Part of a small language model's weights.
Size: 14 layers, width 192, MLP 512 SwiGLU, 6.08M parameters.
Architecture: RMSNorm before each block, rotary positions, no biases in attention or MLP, untied embeddings.
Each number is 128 + 24 x the weight over its row's rms, rounded and kept within 0 to 255. Layers, rows and columns count from 0. Numbers have three digits each. The size before them is the row's rms in percent of the matrix's.

# layer 6 attention query, 192x192, rms 0.103, rows 55-65,150-161, columns 0-191
098:119129106125117161155104097147095124173121131124116093121146112135130150111078120130088114127148111121128137168148144180126131110132112151130138176153135092139145107117137149117144110105137108146134052154112140126177084090154097153127133139145111117101134112124142118123100113121105119146136146102146173136099123093121126102103091110132117095166149118146141133151139122157163111134106126100159120135145157122120139133169150091081146111191094104138085160102115160105115116097142129101154131144118131173103136125145069134161087146103085086119139154131083083171104114118116143116
097:102115091124136108113134122174116119134105142109141147078126179132170119148147120113119131119150138099136120157163132082111139117100123106161153147084112088107158154119121163120105133129104160093111125067109127155146188148099129114144122089173134146117108101128080095152122160106099149161101057116150118096083130135139147164131113133147128136161066140118150165118138171129120120106098131129141128175121146109116137103145110139103151086100113155109147156129109129082127144117104080131128152109122128095107150129132140107156147158149130120122089120107135096136129166099117126144
102:124141150175111121118119169128130154137181116142096145159129097114083113153163115112171111146131118166142135089094151175085129117139120154149108172169136149117121100145129153132161123111107107116120123141163133116098095134105113123140132162093126094105130109149156181124125102157141121131108173134149127160155068122172144105111168090111128132113141128135117128123071120169147125144124159157121126104096124145151147137155160139162128156143174140154116123138139139135109140096125141099119112156082160122147078115127097150149150126110107130142165134123110170106138115146205114119
092:170140131145093133068116113113100119107122111139160152101109128138105132169136144138107166122113153125168124166141130109151112160167146139114159144113077111137151162133109117163103142131067124132114111133148109144129112099174137121112150113140123109157109147126089158089115168118138176107125123122126100102135117138129094121140098165108146137122138122111099111134191130119080156108196092105144159108161090102094067118116134118109155142098117130132122131111175103150121122118112101152159099120120143135109122144101123159115100120124105104142140085098131120094078135147093169117
098:131141180167148141162110141109089153131113116119119151144096112132097148129108151111110116107139134100171129127097116126095117100166133086116147152127111098144120165109143144129134119086087160119106094137121106118148181148150151091143131129122149108119093142125131159110133133118094140122171106110153127105060099164061100154131123145116084141134168059148120141158153126172129102099152086141165104130102134155128107152144146120111171148115090143086164153093128131108167127093127122123154127115111136149129132143132123094125101116094126107141105087121136133095148122136092110104
094:152142122148086111086115121124132125110152111125103152134088140107150084135176134097134152131108149135166061086133134127141134133139112122102098098104132166104150113135119112116109141158086118110138139095115107145091153140104130138116128156116166142106156124132077167144149174142142189099122112164131089158146118118109116127136107149140128124088098117144097129140109124146123151122129136100139129106146122162120113129162132151179138180108149104115124147163190132162125152144127166155134116138087142099159079134080144141131125148139136161124162088152138178088128143165122138163
093:099155151118160114135157148098097115083144151142134108104117123136135160110125115097119128095103135138154158131152126072128087068128177130158158100087120131124136173140156139122116138125162149148155146145071134149121096139118128144158094096142129106130127125102093142157150166149117129130174121134086147119116102144123122102139096136106121094137076135110143095132176119159117174100162122119156168104138090115071129154146138140091075129093128114093126166087126109141105136144119140136157176112168134153115158101116132145124137139142116146128101146117114119085103148110160128124
104:119128145089094130119107131098095148176153080125092161102146127130143045125140090140156093132119147100146111069136122108087143110105105132096082123112128125168149132141077133098150149164090122147145132120100120105138148131135125134132114136126117129098158123132093120122136092141179080090099104154100131125138121120136140124107121098127147169128089134196118137147107136125116121123105154114105109127138132155138114149130108152158122158133136132105152127179113066129107110122126109126153125172149129093171107126120145096156150152106115140182154133128172159103136131152132129160
097:163134147132138095144133130112138159135136091145113119174153102096131132108096128157149114125136117113109171125091135203081137136132107171128121120150146148148090099133142133113142121166146102124131105096132139092111095102125109158132109122127116102113115108145156123157109088124156126136129166127108099178099126100145153123101126109115122127129201103148095108134119122131124062169109141129096117114103106166140135103132123125158116149166159104120146130167094152127120139086155175155131117180094114143124075113153123100107115066114161131100150110156085143129127129113131146116
093:166147122185093115115129151149125120111163123150100089139128149114117169134145149127135129157100121160124165131126165186133130097125119161117176136156164170126081123135138130119120144121182118159128139114147091128065111119117110163126084122114148098115145135119145153129130119150147121136134171147107112165148122121111104171127154070108095130106165124127100130154095145082095141123126141148137117101150152135106115129129109158185119131135155137122113142162130132168138104132179189142092095169089106113151120098123147173114160106108120162118141136132110143137155131141164125122
097:123153143125140126156118133133106094127144096143122139190134113104122103118119081141142118150155139097105106103128148100078132121096109130117107109121160176105080146136088115087098137132078134139098137125129153113130098156098089124149069120123083142090119116103144101148138094135144122120132140120098108179119167101138142124107076083157114148112162125143105113153127153107139072137076163132151112110106087112166163133143158132132141180120154133051130124142124132114125118108160127140165120132144149126152125112118146123150136111120114132138126125099093144114143121102122161177
123:126156114113116139116158123145115168141126137104121124119123111122137079097127175114102150088125136121111094107123124107127105146136145137145135126122109097129103159106168128120132133140089160173111118125156119125152170124162107121124117108134123116135107117153096136098142140128091105156170139151175076145199198141096131113089161068127115165096124121134124102097140169083144154114147129156078166103117128157124101148097159153152160137137148163081142128098132131105089151148113125121132105139130120156141143097121132138100105114114144171149123076103117105122099105094105138146
127:128079103128110145128119136103112125110115163138142171107148153110096152128146176104098123138134129123114136092082132109146120145103136044111135117148085102100146171079119159102121103149135123125108147078120113107133123114144141133136101135114118120156116144117102128151158133123150136128157143102134069098127126131144143124121169090097160125130108090126113101112134091117140162147148096110130165078090118182127104176142098113091137127135070096149129123117129168129098143156120138116111097119161159127157109110130121163102144145111140135185093153133148144121101117083101147123
084:144084141142134131132148123146153105113154115118137138138140168115060160151174113099102107132157136136139123120093138135133167112101117098140107112133116086090139137098145149120120110180127136176130137141142130132148162108115138123165062143095099132120114148131097119102127096145150139140145109132128091183130112118147099107091118129095162129126119129129127116172130061107129123093162106133096119132145092128124067143138116132107102151117104127125115173134167146126094155148100060124150147116129162138123117156131104110131148101118057155172100120119129135114125099128124125179
088:098148093093163095111136131123104156149132146116137143123115106118102108125108150135115141097120122084151156130134134101153105159158172181151136156108145111148113135135060111154158144164117140116102110121119118135123164107174120109131163124124118149146130130120162115110111144142037117151150101108128135153166163162132130099165161170146127127103127102076104151134148141155173130118130161165086127143150095110162094164136112143115155082107149131110126079110129107138111103105126119093131139129133133135142130110157109141130148104140103113121167084153138158100118121123144184112
106:145150157155114133144128106130153130135137107080115162157069147117156119133114112096168164132144128149158092159140129111109126109153109155128153114116188125073123120096141139135107161170118109104139137168151164167116099167122096107184094121133166158148153112134131123141143127135148154177134118122129163141133099115080103111104086171144144146122131156141169109122139133118133105108099142124113115144130117131111146108105135079160141159146116177103148135093129121160127099098154080125166121141113138122117083159097104121143120137117130169080165130129122125151157125144096133169
119:091152087098105113116099133086140127154132120132165139156094139098165173118097139116112159121151139150138125188140132174130182145105154165118141158122083137138101106135088102179131130135068153140117125097126136142159068145127177145161119100107171147162124197139126120119119131132109116141107114109113116143139117146098117124145120107136126144181134120135124170139126103162166154162117147119152113094123117151138158118119144137159109069089150105140169112110105118140123115109152133143118092125114122151137145139133112124140107153152126132167096138109146136116108168145085141139
098:128110098094136128141135121117146126157180100166113128153114114101118130129140127123129127105110123126154149090132094152147085136146148152073155148123127095119124109108075153167136116168115143114109113099093138181104092126126155135175140123115138143138154182105149172087129120112128097131087125062138137134159102096134131149148147093127111127114122083100120142156126171150091136117111168096162152081109165155149173121139106146115150107129120137164159133074144156092097109136155114111170166097108123140148119145136132134111124156136146115128101122132133142124171148117086127110
144:124070086121106156148114138096122087119134174137141164123132158114104154133162129102105101135153118112129137093106127136145125162120132075109133125130078099090128172116132161106099109130121130093076113094144073158137108117132146166112130135092117137157134126126126127138162105109124136125126118126146106117106115105155135114139165089104153104126128127103125110124134093109119163154148128085127177099110128154139111175161104128090122132148094086137137134130142195111122153142114114161129091088156153098136141117140128135085148127128145121195087141151137155093099127096082145121
094:122158108108132130104156164126109179146151139192095116152141109101158117119145129176105172120119162126165108142115101134121153148128134144082137162133129167116109122164115094122115152167137160134136111122108104138145158095084141091147122122131143145109114134159118134140091139123071123124175123124153112133158179139109125144147137117129095136137123123152105140127152168132119083156137136145154145122120164135122078120118153160160149127145148113118100156083164091096128118129131166139116092146159124167129144165134146129140126103101129063098126065106119142132126147141190128157
083:125158144106107090120137154126104117098104097160091136105132109132099127104097137167139145096120126115095120091142143087147132139135141129112129130106106168138115154136138121125145145129124142124136169151127111154116133110158113085100140129172135136128148149109105120173122159101072119096109121081130109096164143132149162120175153133154098126131086129094112096134124196138127088107131135137121138125146138143073158088098137110105165103103151133137129108109083149155125129076112163103078173130096129115160147137108175139081147123126121134117132138130136148138101178132150153068
091:122147130155127076134162127105115129105156118167141135103163109096087108146160098127132137118094128102136119108128126102123066149149133165146121129094136133121127145120143102094157147122143106128143128140115101110091105116122124122147142153147125129109152061134152137149127094132126113153124136128119099142077171096176120152083096178112134144111127163129132134094145153166086111133109172108143100144121157074126084141117102126155174085155158144118103132146086088146116113099138110135115146145090148104102125099140157126152129119100121125098171078131116128122159108127145126064
087:109103141089139120140149167119147125144135138177108113142096063137152154123122118113141157125140112086126155147117173135126143139107150137162110135116082111154104134129152127136134102141091101130168149132105125128126122109162121158129135102158132114123131166145114144139116153125101167137112071111122097067159147168137127122159139120127107108073102130095155127172103156115113121146125142115052151125152121161132119150120111167119147101136113108102093116092123149152079117084141171111169082073129147105129115155136128136083150121089131124125112128120099165111095137134124163143
# layer 6 attention key, 96x192, rms 0.0989, rows 54-64, columns 0-191
098:153183122120138108092137146134119128116086140082116136145135132108171113182179097105125130113155136109107120126154149127136109116151158163161126105168153165115139107153108129139136181118140129159133112140148155119146153135141130127139158136136077149097157125144121139162110135135116159156157167165060136125133172076118095087121149138134073130145159086143173105131159108108153130106138132182110125110118130096135126127151122113161095155150161086157096119078129119127139109119125109161107144130087157107155124132131152124137110136152136147121128119160090144135091131176113137134
104:164112101153111152179150144141168132125135150150115141141061114114105096133181125105119175137124120148132105127120140107152101134119117140155106118148111127112082154138141085145119153101135136109136119152176099137148132156113178168079146194128051124159121135115137131149119127140119149151147181146094121133164109163135118131141119128115138148120146134089178122097178132084136083144108101130111125135087100112157114088109124156109112116170098108113116121143141114115117118117120114116100150109159120142122129125132112150113128102126120154112095094144119170166150122129073136115
108:113072116133167146130129163150072119117138122118147163117112110136113157140121152138140104118114136125100108103117108097148095142153157068124154131162116118113151167099156126111116079162145123129153142110128107103150160172148139121148131133141117127148149101122123110148135105154107142122120109075139092073151128098143107106142141106101156105169135153136127126167151115181117110139158101109146143105141134144119119177125141111102150152147136126119112125081092131119101156099139150136147113072130141131151110141133132096082129117114132087116087122106120112143105138049080110069
103:134164133104149134117130136157134136134126102119146120154133138143131116167144132113138195103136190149128116108132087194088156145149112162163117134146170149121105077172078111138157173108164106142114103133148142153137135122130119084105161142114113142131151147154125117146125102116137095112110154163115120139140120091155129165135067116090098161146133108136170099101149182094103133096114127123108148153137145108118125103115128082151118131130164111109112116111134099103143126141177121142133179162122112146085111107110153157133103151162100123109159126147126139169108122155134124138
098:101128174138162111112143106135171147136134087119086113115166141118121148069115113108112154110135135111134183140132098145121145107134160108139081152168136143172107166136097156112113127114094147096150181127131171110133178114128135115136137123132130119109117153165187143121104144141162128122139122125135131123111114133088146114109162113123170097113112129160117130151104162175103152124142132119123094167142120143170142128106146114137165146097139159132180124122092137140113155088104167095103154113147119130108121154118152106147153106118127121115142171130148129139085197095110098097
105:136076106113138166127127151134162087144126161132133114118123133128144133147115132124097110147131094080114137121133111137130173112126145123140080086214121169113138147113157138076119093136169134104185158110131111156092135140186158148122116142104099114125135114172151136156135108139096141129155133160164128150118152134141166120095165137122103104130127104195123117117156133175113106178121110141163103158151118172159165142133159101130157128150135104122128116151098161115119161133135145149098113108162131121084162131147111133135130120113113118143142159140144109158110102136099114119
088:134151127116169148112086118130128171122137105111122110154137135189167189131126089152147123144124142133118135133160090157111139138157132136133072120106157107142142101172075178132094153083079151107144133099141187147134141138137124097106162065137161157109135139166096093109136133138137140110108097097164129163117117117158143107151144120112090100173115130089127078160119155129120122132162128143130113180151145151147105113143131133151127139106145147114148130137126136119124098109113109127130155161130117136134094125133160102144093106131173083117112123132147140105157166144140123130
094:127083143156132139149122140134128104130137150107128136105131134129118155132130139137125131124070116138135147131147110132131101127115142104097138152085068121108124112127117137135127087079117154110105146142120122164138087164154127081107166114165127114133104121072118100059160126110157175132102104157114142141105149136116121118131109119116158101114111144122137090149100101136106129137138111115094119150151124135147151134077111085072147131143089152153165124188117158214180158152116115111088114100139130119138136108102140092150121126112169154128095162125111153127131157126102147116
102:115155113081123135128129129130103102114135161103138122152126160145161106168161120142153143109112156126101117155147107139105166133112165144206127107134146169106083114144112138109100152106127112145126119125173127107121138139085178147134127132127116138143114143141113108135121112141111111134152172112076111150156147092138158131162109135082119141117145119120155134148167141115161089082118106124092120130118115104137153129141154135159118169139194111094119161073126103108124115135113101175119153154126089140145140115119173129175148078143105092105153136137069134114130135135101165113
090:145168094112101144117116104158136089154132130171146139118140113099149043099115132134137130120134158127109121123107132166107169122157102150157141141149129163157101173159103119128113161145168105119122131115123120096123178125092173078125139141109108139112102152110126110127120115123123089162161157167089123131143118127112132166129130095157132125117105082114135143097135109120161099112116138179145175137149155106113158113103096114126132125144110100137078115141089093115146096111141111144154120125141120153096098105135144202147138119155103164133127086118097136127116132153157100145
105:088192126095117087077118128125106153133181070173100132153140123123110115117099106141156175142091152120137127131116126153135145150136095144112112113114098120168149107138115125164149204123087126138115089104143134126086091101109096117141156146122149125115154116131132115099125107114115149096119107122098112169145111161144113141137114104104168161122110104125129107127145185147148162113174163109119123099144115101095106102117090142180123103125162131147126134142109123162130095177137129143116125147115116157096133118085143140115118134126139104124157132136126110076141132177137125131